{
  "num_attention_heads": 8,
  "norm": "layernorm",
  "max_steps": 10657
}
Each number is 50 + 15 x the weight over its row's rms, rounded and kept within 0 to 99. Layers, rows and columns count from 0. The size before them is the row's rms in percent of the matrix's.

# down: layer 3 MLP down (transposed), 1024x256, rms 0.105, rows 245-297, columns 128-191
# up: layer 3 MLP up, 1024x256, rms 0.114, rows 246-297, columns 128-191
down245 106:53 70 32 47 66 38 11 64 56 55 52 45 71 36 41 82 63 39 56 55 51 58 50 46 70 52 54 55 56 75 56 53 30 61 48 68 75 45 29 57 48 47 34 69 51 40 52 47 29 51 60 64 45 25 43 75 11 42 37 52 61 37 31 78
up246 095:17 39 34 48 53 47 56 44 35 62 60 66 63 67 72 63 45 49 64 23 25 67 50 45 33 33 67 48 18 47 41 71 61 61 57 50 34 48 39 28 39 36 46 32 31 72 70 48 56 08 46 20 38 63 63 65 65 51 41 28 63 36 61 64
down246 109:37 70 24 40 56 51 45 43 79 47 67 65 55 36 31 43 41 51 28 29 51 24 36 76 66 34 18 46 60 37 56 51 53 69 12 68 54 68 59 37 68 25 23 36 67 75 37 51 30 56 43 49 25 65 43 38 60 37 51 60 49 46 37 50
up247 101:34 50 50 45 88 44 40 48 40 31 42 57 48 43 62 55 69 42 29 25 60 24 74 57 22 48 61 53 54 65 68 38 43 39 67 52 36 36 45 45 42 63 79 10 34 36 47 70 21 45 68 47 54 37 32 83 58 33 78 59 55 39 65 58
down247 116:67 56 52 55 93 34 47 37 47 36 31 34 42 58 46 40 55 68 69 56 54 35 68 44 53 40 53 33 78 54 60 67 50 26 61 41 47 29 18 46 64 47 47 51 61 43 62 42 30 91 45 44 51 44 59 40 71 34 43 50 39 37 53 33
up248 091:53 44 59 40 34 53 58 68 45 30 38 29 55 58 36 45 62 18 50 28 34 33 48 57 50 63 40 20 77 55 55 72 37 24 29 55 66 57 45 35 38 57 58 53 77 44 75 47 83 27 56 70 58 47 38 56 36 25 46 10 44 31 48 54
down248 110:71 55 33 43 66 41 68 59 33 38 51 62 33 34 37 56 58 54 37 45 43 54 64 35 50 41 27 52 59 72 33 38 03 37 61 51 50 47 72 70 47 35 71 53 50 61 72 31 63 41 72 68 55 63 51 30 61 43 57 37 35 47 41 63
up249 097:67 25 35 88 57 52 11 48 58 34 33 44 50 63 24 58 40 54 44 63 44 78 54 58 34 54 35 14 61 72 15 24 50 69 70 49 48 25 41 47 54 25 41 47 65 40 67 54 55 67 60 57 46 68 59 43 69 57 46 59 41 38 53 38
down249 108:69 26 52 67 60 49 44 42 53 71 30 58 56 28 58 79 77 44 54 75 50 64 25 33 73 60 49 58 63 34 25 44 28 38 62 53 47 45 64 54 46 55 47 52 67 61 66 55 65 59 48 52 46 56 54 47 52 65 55 13 38 40 40 22
up250 096:12 41 55 31 70 44 45 49 47 34 48 61 44 41 60 76 71 35 30 63 39 33 36 66 39 58 53 76 47 56 83 44 32 62 72 44 28 38 42 40 43 61 44 55 49 59 47 32 76 20 81 68 40 52 52 46 32 56 33 75 77 36 76 48
down250 104:63 50 44 67 47 54 66 64 77 58 72 40 37 42 78 40 36 87 56 41 42 49 56 32 38 55 33 34 48 15 40 49 49 34 28 32 73 55 76 65 65 60 61 67 72 48 33 59 39 44 41 42 61 50 62 27 51 50 79 20 74 37 36 44
up251 096:14 25 43 39 69 36 31 46 57 87 38 44 65 11 34 59 62 57 50 67 55 55 43 67 36 54 58 31 62 11 13 45 30 58 46 68 40 29 45 50 37 53 60 32 76 43 59 49 52 71 60 36 56 38 36 43 33 41 62 48 48 74 57 65
down251 128:43 44 61 44 42 45 43 57 46 40 23 52 35 56 59 51 34 38 72 62 67 59 56 54 44 52 69 35 73 34 54 37 71 42 53 43 62 58 40 57 58 79 42 44 48 53 83 54 75 40 43 35 61 48 44 43 19 23 61 29 59 38 54 37
up252 100:42 41 33 29 44 70 60 65 77 46 42 70 52 53 53 45 66 45 42 34 29 51 58 68 31 72 23 83 62 37 42 43 50 26 50 59 53 70 34 25 26 49 67 48 48 51 62 70 36 45 76 47 52 44 50 61 80 67 48 73 70 24 66 34
down252 089:46 99 49 38 29 67 37 54 73 63 72 36 50 42 47 32 65 55 71 31 35 35 71 39 47 54 54 64 57 55 46 32 61 52 71 06 43 80 62 14 41 31 43 50 74 56 40 70 48 45 67 63 73 57 46 55 58 55 38 44 43 70 39 52
up253 090:50 28 79 57 63 28 47 57 47 72 62 44 57 49 44 63 69 47 31 54 31 59 35 47 34 72 44 44 99 50 69 57 47 43 27 61 54 44 54 75 69 48 37 27 26 35 36 53 71 33 61 69 47 32 41 37 45 72 74 44 72 60 47 61
down253 110:81 42 39 51 44 85 54 54 34 53 72 50 74 49 38 67 50 61 64 47 54 44 46 48 40 71 53 55 60 53 29 66 41 26 41 39 52 48 20 84 28 57 23 44 41 33 31 56 27 27 44 44 74 39 52 39 37 38 67 33 53 44 69 69
up254 097:79 64 61 55 42 53 41 80 61 47 37 61 52 14 38 69 57 46 45 71 26 76 58 40 28 42 68 47 42 62 60 58 50 36 40 63 46 51 75 66 47 12 55 45 59 63 58 44 43 32 49 69 24 27 43 35 36 35 72 54 63 60 80 54
down254 036:63 34 48 36 69 65 55 61 48 54 28 23 65 54 30 64 54 60 60 47 93 73 56 94 22 34 59 48 49 32 63 38 35 56 28 57 23 60 69 39 65 54 29 47 65 56 62 61 47 69 52 52 51 38 56 57 49 41 49 48 47 43 58 41
up255 099:51 28 41 42 38 46 78 30 46 24 76 55 81 53 57 59 52 36 40 40 66 26 35 61 36 45 57 45 69 13 90 39 77 62 42 48 16 59 54 66 66 57 58 64 47 63 25 47 24 47 61 42 32 50 51 45 50 67 66 67 42 69 56 67
down255 101:49 44 38 68 72 52 55 59 50 60 54 64 42 86 30 56 67 38 50 68 43 56 37 35 56 59 58 46 57 55 40 54 52 36 49 43 35 56 58 42 70 56 45 23 41 56 42 60 75 57 72 65 68 59 41 09 47 56 31 82 42 71 65 97
up256 078:59 41 52 55 49 51 60 19 68 54 40 50 57 21 60 50 75 68 62 30 48 28 53 42 31 43 49 52 47 58 57 38 28 63 45 35 64 59 49 58 53 51 72 40 39 31 22 34 35 51 31 44 66 56 55 60 50 47 57 57 56 30 40 20
down256 128:43 45 49 61 68 66 62 33 34 76 41 42 39 48 51 67 52 62 66 32 35 53 50 47 35 72 67 61 72 63 58 32 41 65 42 46 51 41 86 40 55 42 39 55 02 41 65 38 38 35 54 33 33 32 49 33 49 59 54 37 41 30 31 43
up257 093:50 36 44 44 44 70 26 55 63 46 79 45 57 41 62 86 46 32 49 41 39 43 30 51 87 66 73 66 34 46 45 50 57 56 66 50 48 73 68 62 47 16 23 42 72 43 35 68 42 56 48 54 59 44 45 53 57 63 73 63 43 14 51 75
down257 100:48 55 47 64 24 57 52 83 46 40 51 29 52 66 61 66 75 51 70 56 40 52 32 34 37 75 65 67 45 42 40 65 35 70 69 53 49 50 71 38 64 10 44 46 37 57 58 30 57 49 57 59 65 30 43 42 58 54 51 56 41 67 45 72
up258 088:61 05 45 52 61 08 48 23 42 31 51 58 57 50 38 59 61 49 47 84 15 59 32 50 77 51 00 42 29 52 79 21 34 73 34 55 72 47 32 60 30 57 56 71 41 46 44 22 37 24 36 62 51 48 24 41 52 40 25 56 52 65 60 41
down258 119:32 40 36 38 70 32 34 42 51 55 24 55 51 53 45 55 50 89 41 46 54 55 58 55 40 68 61 63 44 50 32 48 88 59 71 57 56 54 50 50 32 26 61 24 50 49 43 72 40 53 42 57 40 61 57 56 32 37 44 36 23 27 67 40
up259 091:23 59 24 43 37 53 21 65 41 30 39 59 60 28 37 68 77 42 62 44 38 47 44 21 60 27 53 54 38 64 35 43 59 74 42 32 47 37 29 47 44 52 27 48 57 52 50 59 41 55 52 46 71 74 52 41 44 58 24 34 85 55 65 78
down259 114:44 38 47 82 54 58 42 67 42 38 65 47 52 30 64 33 55 36 52 53 35 48 48 32 72 70 33 65 65 60 34 51 88 68 59 45 51 59 63 45 37 58 39 30 39 53 60 59 63 79 41 63 44 46 66 55 38 45 69 47 44 38 40 47
up260 099:66 73 49 34 55 58 47 50 26 44 60 58 60 50 62 21 59 38 26 45 50 65 57 52 58 57 33 55 66 23 68 45 71 47 46 54 36 68 58 61 64 50 37 31 57 54 43 43 37 35 54 92 36 72 80 86 49 35 85 86 46 42 39 44
down260 098:71 84 60 60 52 32 37 25 55 41 73 56 24 40 48 55 41 38 52 56 77 51 40 31 51 62 75 44 90 31 57 45 66 53 48 61 66 56 51 59 34 56 41 37 74 57 30 49 76 64 27 28 46 58 45 45 28 62 44 65 35 44 51 43
up261 094:34 39 58 76 36 29 49 37 49 64 59 92 58 39 58 28 56 32 46 31 41 45 41 35 70 47 46 73 40 56 25 47 69 35 66 42 54 43 46 58 17 46 37 59 40 50 48 41 75 81 35 48 60 59 21 78 62 51 59 61 45 55 54 44
down261 109:54 42 58 57 39 31 66 69 34 53 41 65 46 41 59 67 71 35 39 68 38 78 82 47 49 44 75 27 50 55 52 51 24 32 60 37 63 22 45 67 24 37 58 52 47 61 79 55 47 54 67 57 80 53 34 55 56 70 68 40 47 62 44 69
up262 103:33 52 67 40 36 50 68 57 58 52 39 56 32 59 65 88 50 40 45 58 48 29 35 40 58 20 34 51 61 42 59 45 65 36 63 64 67 65 43 57 56 46 63 51 52 55 70 21 60 48 36 45 54 62 11 48 81 60 47 47 62 50 24 49
down262 086:47 59 08 61 49 60 47 61 40 59 68 50 53 58 57 58 49 69 40 49 32 82 79 49 84 56 46 66 07 59 61 68 30 43 61 27 48 57 38 36 74 78 43 52 73 41 56 48 54 63 43 26 26 74 66 67 57 32 47 56 80 33 41 54
up263 101:54 52 62 56 64 51 74 65 39 54 64 76 57 38 71 71 56 51 40 26 80 30 47 56 62 30 55 61 56 52 68 59 56 44 50 68 71 32 34 59 44 36 59 42 66 36 48 64 51 54 60 63 84 12 56 52 77 39 73 50 34 40 45 29
down263 126:55 57 72 58 48 38 49 70 22 43 34 53 59 55 27 30 69 53 88 48 66 45 71 30 59 07 54 65 47 59 47 45 26 58 14 47 21 46 65 42 50 43 70 69 25 54 33 26 54 62 49 54 66 43 51 53 61 45 26 74 49 50 49 15
up264 109:44 36 62 57 44 48 37 38 18 57 73 67 54 22 51 38 56 77 59 64 21 35 47 57 41 43 63 46 15 40 85 40 34 38 37 51 45 43 32 55 26 36 56 71 65 49 40 33 68 40 36 79 61 58 55 49 59 41 58 66 59 44 48 45
down264 096:38 64 59 50 48 61 55 32 50 75 79 69 61 47 37 44 62 33 31 43 64 54 53 67 41 53 43 54 31 42 48 44 43 40 58 43 17 78 27 47 72 54 60 62 49 52 39 25 60 54 49 57 35 30 62 55 63 56 48 47 66 65 34 38
up265 102:50 69 54 41 53 44 39 82 35 25 26 31 41 56 47 67 67 49 32 25 26 45 34 46 31 43 60 18 51 41 53 55 57 42 73 54 53 44 34 58 36 72 56 24 68 42 85 49 49 77 63 63 66 69 48 54 52 63 36 40 88 55 55 44
down265 096:82 50 43 45 64 25 46 29 33 40 15 36 40 42 58 27 85 56 45 50 60 39 69 08 27 43 53 39 71 61 28 53 72 24 86 59 73 62 19 38 73 54 60 28 45 51 69 59 24 61 59 61 36 25 58 51 32 49 62 48 33 41 28 67
up266 125:58 47 72 75 53 58 45 52 55 61 77 61 15 51 38 85 33 37 47 46 38 41 05 68 75 65 80 68 35 45 74 43 55 33 44 61 33 56 47 51 42 78 68 30 32 51 33 71 55 29 51 45 44 22 59 57 55 62 54 40 68 61 31 39
down266 061:62 70 48 50 50 57 41 25 46 47 63 38 59 65 19 61 68 44 74 64 68 38 59 41 28 63 69 71 47 67 31 38 58 64 32 39 75 55 83 64 92 35 57 63 74 61 40 40 75 73 46 42 44 25 64 55 66 38 36 50 29 48 38 42
up267 101:50 70 41 09 61 52 52 55 77 65 63 67 71 51 42 26 43 59 70 49 46 65 74 75 45 39 35 54 24 30 53 76 64 35 38 51 28 45 34 46 43 58 44 54 63 27 60 43 29 28 41 42 33 38 66 13 61 48 62 58 50 92 43 54
down267 101:53 78 40 61 71 43 11 69 59 77 33 54 65 49 51 50 39 43 19 63 43 62 61 58 42 43 71 56 60 42 51 53 49 37 54 53 60 62 28 52 61 46 63 28 67 52 51 37 44 44 53 23 50 33 31 49 38 69 76 35 73 43 40 23
up268 104:45 50 50 57 60 31 75 62 63 57 43 37 58 36 77 49 35 40 92 38 46 28 39 45 59 51 55 49 81 24 57 65 52 49 57 24 63 66 49 47 40 75 36 50 71 57 58 60 76 54 42 51 74 40 66 19 40 41 65 34 43 35 76 27
down268 109:67 54 73 51 71 47 59 44 16 52 34 50 49 47 49 78 62 59 27 50 58 62 49 36 42 38 51 69 19 26 35 84 22 28 10 26 53 48 55 58 50 45 47 43 49 52 42 62 62 32 55 50 42 43 50 28 48 61 39 49 62 50 37 15
up269 089:63 55 68 73 62 36 45 33 42 45 58 58 33 75 53 44 29 52 58 47 42 56 76 50 43 57 42 51 46 23 61 50 11 43 40 43 74 68 61 34 74 50 40 36 53 50 52 49 69 44 47 66 32 40 35 41 52 48 63 64 52 34 44 73
down269 109:65 56 29 66 55 69 36 65 52 64 34 34 55 57 45 65 55 70 45 40 60 46 46 37 66 61 49 63 35 63 42 41 54 43 19 67 31 74 59 59 54 31 36 50 54 48 84 49 60 38 58 42 56 38 61 37 56 66 40 45 46 58 39 58
up270 103:35 59 76 59 62 66 74 53 61 92 42 35 49 54 47 67 30 50 56 30 44 45 49 66 30 52 56 23 65 32 48 56 45 64 58 66 57 68 35 19 39 40 18 32 22 48 16 78 63 42 55 44 45 58 43 73 42 43 42 57 34 44 54 53
down270 090:70 42 57 40 53 30 39 46 51 42 78 35 48 40 65 44 40 57 39 34 46 42 72 56 41 72 15 38 47 71 49 43 31 49 60 49 55 54 51 15 32 28 65 52 43 48 38 36 75 45 46 38 68 48 68 70 57 25 40 48 40 80 60 47
up271 095:41 69 76 56 43 48 52 42 75 47 35 49 70 36 50 59 67 70 57 36 53 53 46 25 28 65 73 08 61 51 51 69 43 31 51 55 59 30 56 69 60 27 20 43 61 42 48 61 44 41 44 36 56 46 62 20 42 41 22 44 36 39 54 25
down271 114:51 57 33 60 38 57 55 67 65 78 34 45 75 48 47 70 50 59 41 63 36 84 64 56 73 38 58 66 66 69 34 00 48 64 62 74 54 40 49 69 35 59 45 56 72 41 36 54 37 49 65 83 38 50 55 63 46 44 43 66 65 25 74 58
up272 100:76 30 46 44 47 64 55 55 48 65 30 52 20 41 47 94 47 47 65 66 64 68 58 70 37 46 74 46 53 47 72 36 52 49 62 48 68 77 44 30 34 47 54 26 33 54 72 46 60 30 70 61 65 43 63 41 43 60 46 37 52 53 65 24
down272 123:48 54 52 45 67 52 48 53 44 58 50 31 30 59 40 70 58 54 49 38 58 55 48 36 41 53 78 68 21 24 66 53 28 46 61 42 54 34 44 34 50 23 53 58 50 54 27 46 65 65 64 41 27 36 55 59 56 24 29 66 55 64 39 33
up273 106:53 43 67 32 78 65 49 41 50 38 64 68 87 62 60 52 52 35 68 08 40 54 38 43 59 44 61 46 59 58 61 26 57 58 34 53 37 76 34 26 43 51 56 36 39 40 46 55 46 89 58 50 72 71 55 55 52 29 36 18 33 47 49 74
down273 088:54 49 49 57 39 55 48 61 86 62 55 42 22 71 28 52 35 50 39 56 55 49 63 45 63 67 84 40 39 60 47 46 45 42 37 63 43 51 33 51 50 49 77 60 54 57 70 73 47 82 64 41 55 65 82 15 38 59 59 47 50 30 39 67
up274 104:45 60 55 58 54 23 54 51 35 44 50 80 12 42 62 34 32 53 14 50 52 39 37 41 55 57 56 44 48 30 75 44 60 56 40 66 64 51 35 32 67 54 23 66 50 52 50 43 36 43 31 27 42 20 76 36 39 55 24 67 75 53 52 54
down274 103:72 89 79 60 56 62 42 68 45 37 56 53 41 32 56 57 33 80 34 57 43 81 04 34 61 54 66 50 26 48 51 24 53 49 39 34 53 60 69 69 51 51 54 56 48 51 59 29 48 31 30 55 43 52 42 41 62 56 55 45 40 48 57 53
up275 121:43 52 57 66 27 49 55 55 62 60 39 42 40 46 32 53 50 68 67 73 52 64 68 29 45 55 83 61 56 59 43 54 56 71 63 76 67 23 32 39 44 51 38 25 33 24 31 58 91 67 48 22 54 61 50 62 41 52 62 41 37 58 60 31
down275 104:44 57 42 65 73 68 79 55 16 46 38 53 70 55 61 38 37 40 29 55 55 38 32 27 34 55 34 73 61 62 52 58 54 60 48 45 30 67 47 58 68 32 66 50 54 49 36 62 54 53 48 56 71 69 36 46 60 69 64 40 26 37 48 32
up276 102:64 69 55 74 47 58 44 41 57 69 69 54 24 17 51 39 28 31 74 64 46 32 42 31 59 56 74 30 43 20 44 26 51 22 39 37 68 70 35 53 70 67 46 49 62 48 47 55 54 40 52 57 67 70 63 43 59 45 19 68 53 28 65 59
down276 107:43 70 63 48 67 47 48 46 53 71 38 42 51 67 30 29 29 53 62 53 37 34 29 63 67 47 41 30 76 08 61 51 14 47 53 49 42 66 38 38 66 59 61 79 56 45 56 46 34 32 64 63 71 61 56 40 66 75 79 79 46 36 63 48
up277 107:56 37 68 56 55 55 34 75 78 38 68 49 61 04 40 59 65 62 68 43 27 51 49 54 69 47 47 67 41 28 44 43 71 36 74 63 21 52 37 83 61 53 57 13 50 55 24 53 31 24 25 44 43 37 26 50 48 39 70 34 52 68 53 63
down277 096:70 58 57 67 56 36 32 56 53 45 42 64 62 43 57 46 31 50 59 40 48 47 29 57 48 64 34 45 39 59 30 59 71 45 37 58 39 59 64 31 33 69 47 45 77 44 64 48 54 23 48 37 38 73 57 44 70 44 41 76 43 58 41 63
up278 103:21 56 23 39 39 55 37 80 35 36 57 49 42 52 52 50 47 39 68 51 36 35 31 39 60 67 67 71 50 30 64 30 44 70 73 33 32 56 53 45 42 47 38 54 41 49 29 33 75 52 54 31 43 35 55 42 85 71 66 66 64 45 45 56
down278 033:55 68 42 57 39 27 22 24 56 50 50 41 62 64 71 64 45 50 52 39 69 62 27 76 23 43 24 45 18 53 64 74 60 52 36 50 64 57 48 69 56 69 45 66 48 33 60 75 12 51 45 49 23 43 71 40 52 48 55 68 60 56 48 50
up279 085:63 65 35 39 57 30 70 70 55 66 63 58 35 32 38 32 41 46 12 52 27 47 42 57 34 50 59 63 56 42 54 56 35 54 45 64 40 58 57 59 31 63 55 48 41 14 29 45 53 43 52 58 26 42 56 44 87 79 53 59 51 44 38 42
down279 093:38 49 73 33 54 37 77 37 20 42 35 65 21 48 53 52 23 72 70 70 47 24 62 44 94 53 73 48 65 61 55 65 45 57 53 60 19 48 55 45 26 78 31 53 16 66 61 51 73 47 76 45 34 26 15 66 48 38 60 29 44 66 48 32
up280 104:40 69 52 25 44 59 61 84 54 54 55 41 54 43 47 38 53 35 47 46 75 74 51 54 42 62 45 47 54 39 52 45 49 00 30 28 51 87 42 43 57 55 67 55 45 59 67 50 58 43 47 44 43 29 71 78 50 45 39 51 57 58 34 51
down280 091:32 42 58 58 52 51 25 56 51 53 36 34 66 51 56 41 58 33 64 40 32 53 29 73 78 46 68 42 63 57 62 54 63 46 60 52 58 50 69 67 24 21 65 55 41 63 56 50 54 57 60 42 51 42 20 23 86 57 22 54 78 49 59 53
up281 102:63 31 63 27 31 25 58 53 46 57 74 57 50 70 26 32 60 31 55 53 56 55 72 53 65 38 59 65 55 45 32 16 27 35 30 44 37 76 32 46 49 51 50 52 32 26 66 43 35 55 62 39 52 59 16 67 38 51 43 65 66 64 40 45
down281 097:72 61 42 64 19 57 53 48 61 34 69 23 58 60 58 44 50 44 53 96 50 19 35 32 46 37 45 47 31 22 47 66 56 40 42 47 50 45 61 22 53 51 67 36 52 45 41 41 38 72 46 39 38 61 56 53 22 60 38 24 55 45 62 27
up282 089:42 74 58 21 48 42 59 32 29 58 47 58 28 58 34 48 44 45 58 31 74 27 37 64 62 30 32 50 77 31 22 59 55 64 49 51 36 66 56 46 36 60 47 31 54 54 50 54 42 65 40 53 44 70 53 58 36 79 67 64 71 51 73 72
down282 099:37 69 21 70 39 84 48 75 48 55 49 57 23 47 43 74 34 60 63 78 50 36 59 53 74 70 48 42 35 33 73 57 55 38 49 81 81 59 60 82 66 51 47 47 51 69 55 69 51 75 37 29 67 33 58 42 39 64 48 31 63 43 53 38
up283 112:36 64 53 62 47 70 42 50 57 40 42 39 56 40 21 44 55 48 38 58 46 33 79 44 75 27 35 32 53 33 52 56 42 43 50 70 59 54 49 49 60 55 78 22 23 36 67 37 60 25 32 49 34 42 39 53 57 34 35 46 53 24 18 68
down283 108:40 49 58 47 89 49 77 29 40 39 36 41 47 56 65 41 39 38 58 78 62 56 55 42 55 45 19 23 53 34 48 54 32 59 40 62 35 58 52 32 39 88 62 43 24 54 79 58 46 41 69 57 44 45 58 59 63 45 19 55 53 56 60 52
up284 096:41 52 38 57 69 36 20 66 46 37 41 78 43 46 56 65 23 44 31 46 42 52 81 48 44 75 50 39 36 63 63 55 39 66 47 32 37 22 24 39 40 53 62 39 68 52 54 55 36 43 37 45 35 68 70 53 73 86 80 24 45 64 69 30
down284 100:72 61 36 42 53 46 64 30 42 44 43 60 59 28 54 41 60 49 49 67 50 54 78 52 25 54 90 55 57 35 58 57 03 36 55 47 43 62 70 61 35 35 43 38 50 57 59 60 27 21 50 55 45 37 45 55 52 57 62 32 37 54 84 65
up285 106:54 33 54 64 43 45 38 45 55 24 62 43 26 42 40 61 55 32 55 66 45 61 67 46 12 45 44 47 40 59 36 61 58 52 48 35 74 59 43 59 44 30 34 64 41 56 73 29 67 50 35 58 84 51 60 63 40 68 43 82 51 44 41 37
down285 096:71 48 52 32 38 38 36 24 48 69 51 62 62 55 38 62 61 72 52 48 42 50 40 58 48 31 35 39 81 30 39 39 73 43 44 58 56 49 57 51 47 43 33 48 52 66 29 44 69 56 43 32 42 37 23 65 50 21 51 56 37 66 61 48
up286 084:48 38 65 48 62 22 36 44 16 49 34 47 38 74 17 55 82 40 51 59 46 59 27 45 41 50 30 58 50 57 28 46 61 66 74 34 34 61 47 44 07 37 60 36 57 15 21 58 88 35 55 50 61 56 41 56 41 46 49 45 55 37 25 60
down286 125:56 49 44 55 67 68 36 75 60 80 59 59 62 59 65 71 45 58 70 50 62 28 36 33 60 29 42 25 55 54 49 30 74 75 59 53 44 45 43 59 58 44 41 71 53 72 53 40 43 42 65 40 49 42 56 58 33 72 53 59 48 36 34 31
up287 107:46 61 48 47 53 18 36 49 63 49 64 56 47 23 48 53 78 30 37 51 44 72 65 56 32 57 62 29 28 25 37 54 34 26 52 75 41 34 59 58 55 36 41 32 41 48 35 47 48 45 52 41 28 57 76 53 53 42 65 66 44 28 64 95
down287 095:43 39 53 88 64 64 51 32 44 63 53 48 20 40 62 82 55 72 43 43 59 39 42 51 65 51 53 45 45 73 20 38 62 80 79 54 38 56 69 32 40 49 71 33 23 65 66 53 47 49 51 67 62 48 57 32 45 41 38 45 31 46 57 51
up288 097:52 32 69 64 32 48 28 28 46 48 65 59 32 47 82 40 38 43 68 53 42 42 50 47 73 37 24 71 52 28 60 43 68 35 60 42 26 48 36 34 84 41 45 41 47 38 43 49 68 69 35 58 60 50 49 63 24 53 47 66 69 84 53 68
down288 015:74 43 66 34 50 39 51 45 74 35 64 51 58 47 67 18 37 40 59 41 63 34 47 53 66 55 46 73 57 44 51 46 42 16 51 39 64 33 49 39 41 30 42 49 54 62 61 51 40 48 52 63 58 49 51 40 43 25 29 44 71 35 51 36
up289 108:08 58 50 63 34 48 41 66 54 34 57 41 47 51 45 54 47 54 56 52 37 47 33 52 39 35 38 61 64 37 40 68 56 50 38 54 57 25 56 49 51 31 50 35 59 40 35 58 58 59 60 31 34 50 46 31 79 59 46 84 63 21 73 74
down289 104:30 24 83 48 55 62 51 63 52 56 45 39 70 59 45 48 24 31 50 56 85 48 53 57 36 58 42 43 65 28 50 42 59 60 46 58 34 49 46 44 75 43 42 21 88 70 56 68 80 77 57 39 68 45 66 43 56 50 53 49 54 56 53 43
up290 108:65 45 58 26 35 35 56 30 65 48 58 43 36 20 55 68 43 49 49 34 54 56 42 37 34 30 54 50 33 17 30 49 66 59 44 59 71 52 42 41 70 52 47 46 54 55 39 67 19 36 25 46 48 35 37 33 34 47 61 66 27 62 58 52
down290 076:51 67 63 49 52 56 49 65 64 53 44 66 72 61 44 45 31 76 70 52 28 40 59 50 31 63 52 68 35 45 73 47 35 59 34 71 32 46 57 58 43 43 51 60 73 50 75 42 55 34 45 31 80 28 39 64 28 78 51 77 47 28 63 46
up291 120:50 57 44 34 52 32 33 60 63 50 67 65 38 36 10 73 70 44 60 42 28 23 35 76 62 36 45 53 41 42 53 47 44 66 50 17 51 38 38 33 50 54 61 55 52 46 22 54 37 53 79 37 38 61 53 25 49 61 48 67 62 65 34 47
down291 018:37 52 55 44 50 48 38 39 48 65 42 53 16 54 51 41 62 45 47 54 61 73 47 81 41 47 66 58 74 43 45 57 34 51 44 66 44 50 66 41 46 23 60 51 53 63 21 14 56 38 56 73 72 45 20 22 34 33 69 72 52 43 53 72
up292 112:76 48 63 72 76 59 46 54 87 49 54 59 41 19 38 36 38 46 67 37 35 51 31 62 48 48 30 85 42 30 43 38 32 51 51 40 69 41 25 43 39 45 61 33 48 24 50 55 48 54 58 69 47 61 51 47 34 47 67 28 43 54 41 47
down292 082:58 47 41 55 48 52 56 29 57 62 62 42 61 67 36 20 58 39 60 69 26 42 60 71 43 34 38 51 53 36 38 44 62 41 44 28 70 52 72 53 47 64 68 51 52 53 30 59 45 63 61 48 54 19 29 49 50 54 52 76 32 73 55 55
up293 111:39 69 41 25 63 55 47 50 64 46 64 33 87 40 56 24 63 47 76 45 41 42 57 39 55 36 75 59 36 38 11 36 38 64 61 48 40 33 57 65 26 46 49 39 56 62 22 57 62 37 23 45 31 42 46 39 53 69 57 79 68 48 22 64
down293 083:75 64 37 67 32 47 51 66 39 53 67 38 24 77 43 60 56 32 56 78 84 58 40 47 47 57 16 53 36 54 56 48 41 54 31 68 48 50 32 40 33 54 45 40 37 72 35 61 71 54 39 47 47 70 50 34 40 56 42 28 46 53 62 69
up294 102:41 64 39 63 67 65 51 68 72 33 60 29 27 57 38 46 38 63 36 30 56 49 70 39 55 35 35 48 26 55 59 47 54 53 41 55 34 51 41 41 57 54 48 44 67 44 61 43 55 80 43 43 75 68 66 53 55 37 63 59 66 24 52 72
down294 067:42 55 27 66 59 44 41 25 64 27 33 57 39 40 61 57 43 48 62 48 56 27 27 43 53 36 34 46 52 44 50 30 46 64 34 42 36 51 14 59 42 50 53 73 36 68 29 38 60 45 41 61 61 55 47 75 46 36 29 57 44 24 34 45
up295 115:35 44 58 48 50 58 55 67 53 48 43 65 42 49 43 52 57 42 32 44 43 53 33 62 56 43 53 67 42 44 73 47 61 48 35 67 55 54 19 29 35 59 47 80 48 31 68 65 69 69 53 56 62 66 44 61 47 34 80 43 61 44 60 44
down295 100:21 58 49 31 52 58 27 45 40 50 18 60 60 56 77 57 61 49 54 47 71 27 47 42 53 64 22 54 62 58 76 65 43 22 57 37 65 71 53 51 48 50 60 27 67 58 54 63 53 35 40 73 42 51 26 66 46 31 71 41 51 75 43 55
up296 106:36 71 28 44 54 45 67 33 58 54 47 59 17 52 27 62 57 40 70 43 53 64 29 35 70 49 27 37 58 64 56 57 53 32 30 59 73 28 53 68 53 64 51 30 55 21 57 77 66 60 67 69 28 37 47 47 61 26 58 34 76 37 55 59
down296 095:44 57 15 42 64 71 76 41 46 72 73 53 38 65 56 59 78 54 64 49 50 26 52 37 46 33 67 44 46 52 63 36 53 52 35 45 28 65 64 79 58 16 36 76 48 42 56 52 51 33 39 31 46 51 57 64 68 51 58 77 34 17 55 62
up297 100:52 74 44 39 55 44 40 43 24 56 72 45 25 75 63 23 32 86 29 85 54 37 36 52 51 36 41 58 78 25 36 32 55 56 26 25 66 73 53 36 48 58 55 57 65 62 63 44 54 49 59 57 50 73 69 57 58 60 60 40 64 55 69 34
down297 145:40 71 25 43 33 53 61 54 80 45 53 50 73 58 27 57 03 37 65 46 52 49 47 68 50 60 56 35 52 80 54 37 62 40 75 62 53 33 66 61 48 66 36 61 22 28 47 55 32 94 45 23 49 42 46 59 81 55 45 58 36 32 45 46